config = dict(
    num_hidden_layers=9,
    head_dim=32,
    hidden_act='tanh_gelu',
    norm='layernorm',
    attn_scale=0.177,
    parallel_block=False,
    init_std_up=0.0933,
    optimizer='soap_variant',
    decay_shape='square',
    doc_mask=False,
    max_steps=3083,
    dataset='wikipedia_en',
)
Each number is 128 + 32 x the weight over the matrix's rms, rounded and kept within 0 to 255. Layers, rows and columns count from 0. Numbers have three digits each.

# v: layer 3 attention value, 96x96, rms 0.0653, rows 2-15, columns 0-95
# o: layer 3 attention output (transposed), 96x96, rms 0.0799, rows 2-15, columns 0-95
v2:146100139137124123141157122101128117138138143113124173102112161113167154132156129162139118139114127135089152105131112089108082169087132180118119131129106137106100174126177123159099137129103179093101138118116130139132166162133146133110139114112119138087110145125137143123174108098153178146
o2:157125124138097082143136153143149100140117116128147074139140101137101106103151154105111129153121142144104119149131159124185149133173140096154099132128169123146182091137114131145139134160147060194120120128097106101122144122156086134165115133111118149177164121138115138152174162112116035112
v3:125103150176149121100163152119118113152130127128137133111099168161158098101107116118111158115134120137105166136150150197134136149124087156156106106132088112110125137162119108111151127103165147083130127151106150102080138123127141094172090112102096110134120131109157120131127115165124112133
o3:134134119141115091168090126120167119152149111108139104136152133090115179128127145150123116145125104131155150109064093112132103096154154128120124108129127146184218126105090135152131149102118141181082113136144100137196116138169096169067145167105154154157098132141092131111144135063147193086
v4:179138138104145137113136127122131120156158135127075147151138108162148152152179177161122125092119122094141100114132101108135147147092129157105095132148126140157127131143144137130119136190138111133157126143129127095123154125144150125149142144093123110102133156160146126152111111131158135136
o4:097102083117130114131155135180144122069109120159185124134072117133079105120090082084112126110128087146101134137141133122122128104129141112128128137131152127113140106121081102102137109122161095090136132139141115136144093103091132141073105085132127110140137148079137106131137182131117103167
v5:134126116143105127132090178133187162140082111131160151124139123114113140122086120130142156137084138170129117163101128130110140153127161104089137147141124132103172148100148124116128099126129136120144101106139166147165173134148163096095180151105125142106170158104133115139134103143088133125
o5:127139199084103122182179044115105119155174125126159097126115105107133118121214170141116137167167109123148145085205146120106097104198139168169138097106104130152108125194118194146127137163087103132132138138123101135118087164094120133151069104136107084177121107127091202136175088173157096102
v6:132156117122125113098101112118131125163131117129123129136086136143119109160155135096145117151151092118135052111108169143150091169152168075102148119136126116126108118110110172133118150126134148154121121087109104120153127105129140135144114139113135152121144136142143161146153089081191129127
o6:107090076099113111178169139120116119072105146153118168102133143141133105093070157171112159169151165157105149178128134136147122113125110198150142136157146138127114132139153088095105113143156101118159125111113140121066123149118128135090132143148104124134160110142137074122144162128064140156
v7:107112140144179104145141137083137139126165160132129158109135132120093132159150107162155131126116176105102152129095147159125101128136099138101122139077120170096117121098168157092185107105123143104154065184145112152145129136158101088145072129161126193126135127120121144113152164113132136114
o7:113177070098076140182114108149171125097138088141136144043106102139168107093108132153109124143105081154101131101194122143109128113126155104121159137161145162158124147155093113195098124134140057160117166106102129107116143133130118131162152133075090113125124147167160104106173071124133127103
v8:089129155146163138151131147099141132128141108125152104142099138165119133128147154140121175131136110154124154134115100128140100139159114159126143095152108124100103112158139115156093124115159117132126144133109145121119150124133124116153137144111106133055085147069133116134132107125158138123
o8:169115130084086128101149113127142142150102134135141179100137187119139098089076168137114120175091143120130140122119134145146159138144132099093132116155123135166143096092109108112169139178093110164177137152146140095114097172127135128127138123120218139194166102186097114144182154140084094092
v9:131101162123144152119146118102093124151113129112102113101150096122120137114128132108102151109124113075112073151122124137126131123118096115153119139138167164123110105143102131140172145107112109110122139169127098111115148119117109092146151052118128103140151126121121127159106135111137125180
o9:124151078155137139130095144150164167107115117143158133175090124160130131151147069125150128169140146137156167098152136112199134111096134116124168092108106095135114163116141130130127156114138118098126138095151152174141148133145121162109099163112137144121098132104130145111113104142118130093
v10:127135119131131148150103106151087127120112174131134141107125131125096094125135117115133121137127091143147104132118153171099120107206117155131111121098131122113102123141123140106097125147142141124104129139113108103156099189167109138122127103180140137164111148141150173140122109126110100100
o10:122143148132117126119141135116156132153126103098131110099129149091132144103104119133159142091143152116101082118127113122137106177073106082142142134129120151166148153103173150150208120104100178141133137137148134155115171098154179098149143156098141157092125092154118075148098122135146187108
v11:136142158180159129100148099120164116102126135116148131068121152142108145129127132116112098137100084143097158158125129105137145150155156156116095143120163107096112106090136108134124098090115069117125134111131129167126118104172111142115119132069100128114122141101109121139116105166120138148
o11:118126106076089124141093132073120180140131150112094094174142127144130088136118129131113106169106145109143118109097169135104136160114112090098130130144090136141137104134136128099107095107102168142164147097120116099156112181077115120124197103195149113099163118153137095145119152093125104080
v12:109134134147101118089106144144137113161138143142097103116135157153160121143108155147119153137124135124135164140102127192176112121151151129128184097110114120139156116134150116121142114131150142102151122140155143102126108117122110153110095143135146143101097116136115123108113154161115156128
o12:101138120141164131160169131129157165107155102161133154117140123139102153148154111131131160098146122127119148105118110117129086099074134156158094161133109113117129146115070142170096164135109106168126116110145143165147087161138105043102159103098134123164130155110140162142159081169168121131
v13:144122147139149110143120157113134111109113095140165127129159138109092106112091131181165140146169095137126144088166140162146115162119119130143116124082154120183118145102157113154168146073102145137153087103135156136155108134089125118134125138162111136084129149074112104121138138182129122122
o13:152124165151103125118183112114131103199171135121143119122128115097177152175169144104086100094103130089132150140103099094117216112147159145127146128202105101075126136171089147122084124133150099100086127140109114108110130092121121126156116143084156091185133091177093186117162099091096130106
v14:138093115149086129109095139152118132087130105143142121093150140080097156128106121105128134133139109065156187086098156178122104180132098166124070121097111094148130118137087116104088137138148130119175128105114122156157141155140118174158131157109166141102121164133166131152125145141118134087
o14:147155167109113106150178131124119112153131122098130091179151103106172086115197152176164132117128116215115103174139131120184153119132152122143196148182132147138108125115138188112141135117117131140102145118108093131122147127124132056124177137133080088175145108169128095117162097131141157161
v15:116142102174133121129122129120147142127133148145141140135138082127117148143156134095125120139090115116082094128101120093121102145137127126113177128132139103111113107091142119087165126107121125137102131124121141133119132140144138109143129164136149124118137149180098087114162124162125061089
o15:108101060036119132148145081116130086139154118154124128077093188127141103129089097143129134129157113137182159121154136183102094106203140160138124167143136154129166134156125121158104094152096130118159101166104129084131120148149160145093155091105155158090080123095153136165139130129125170137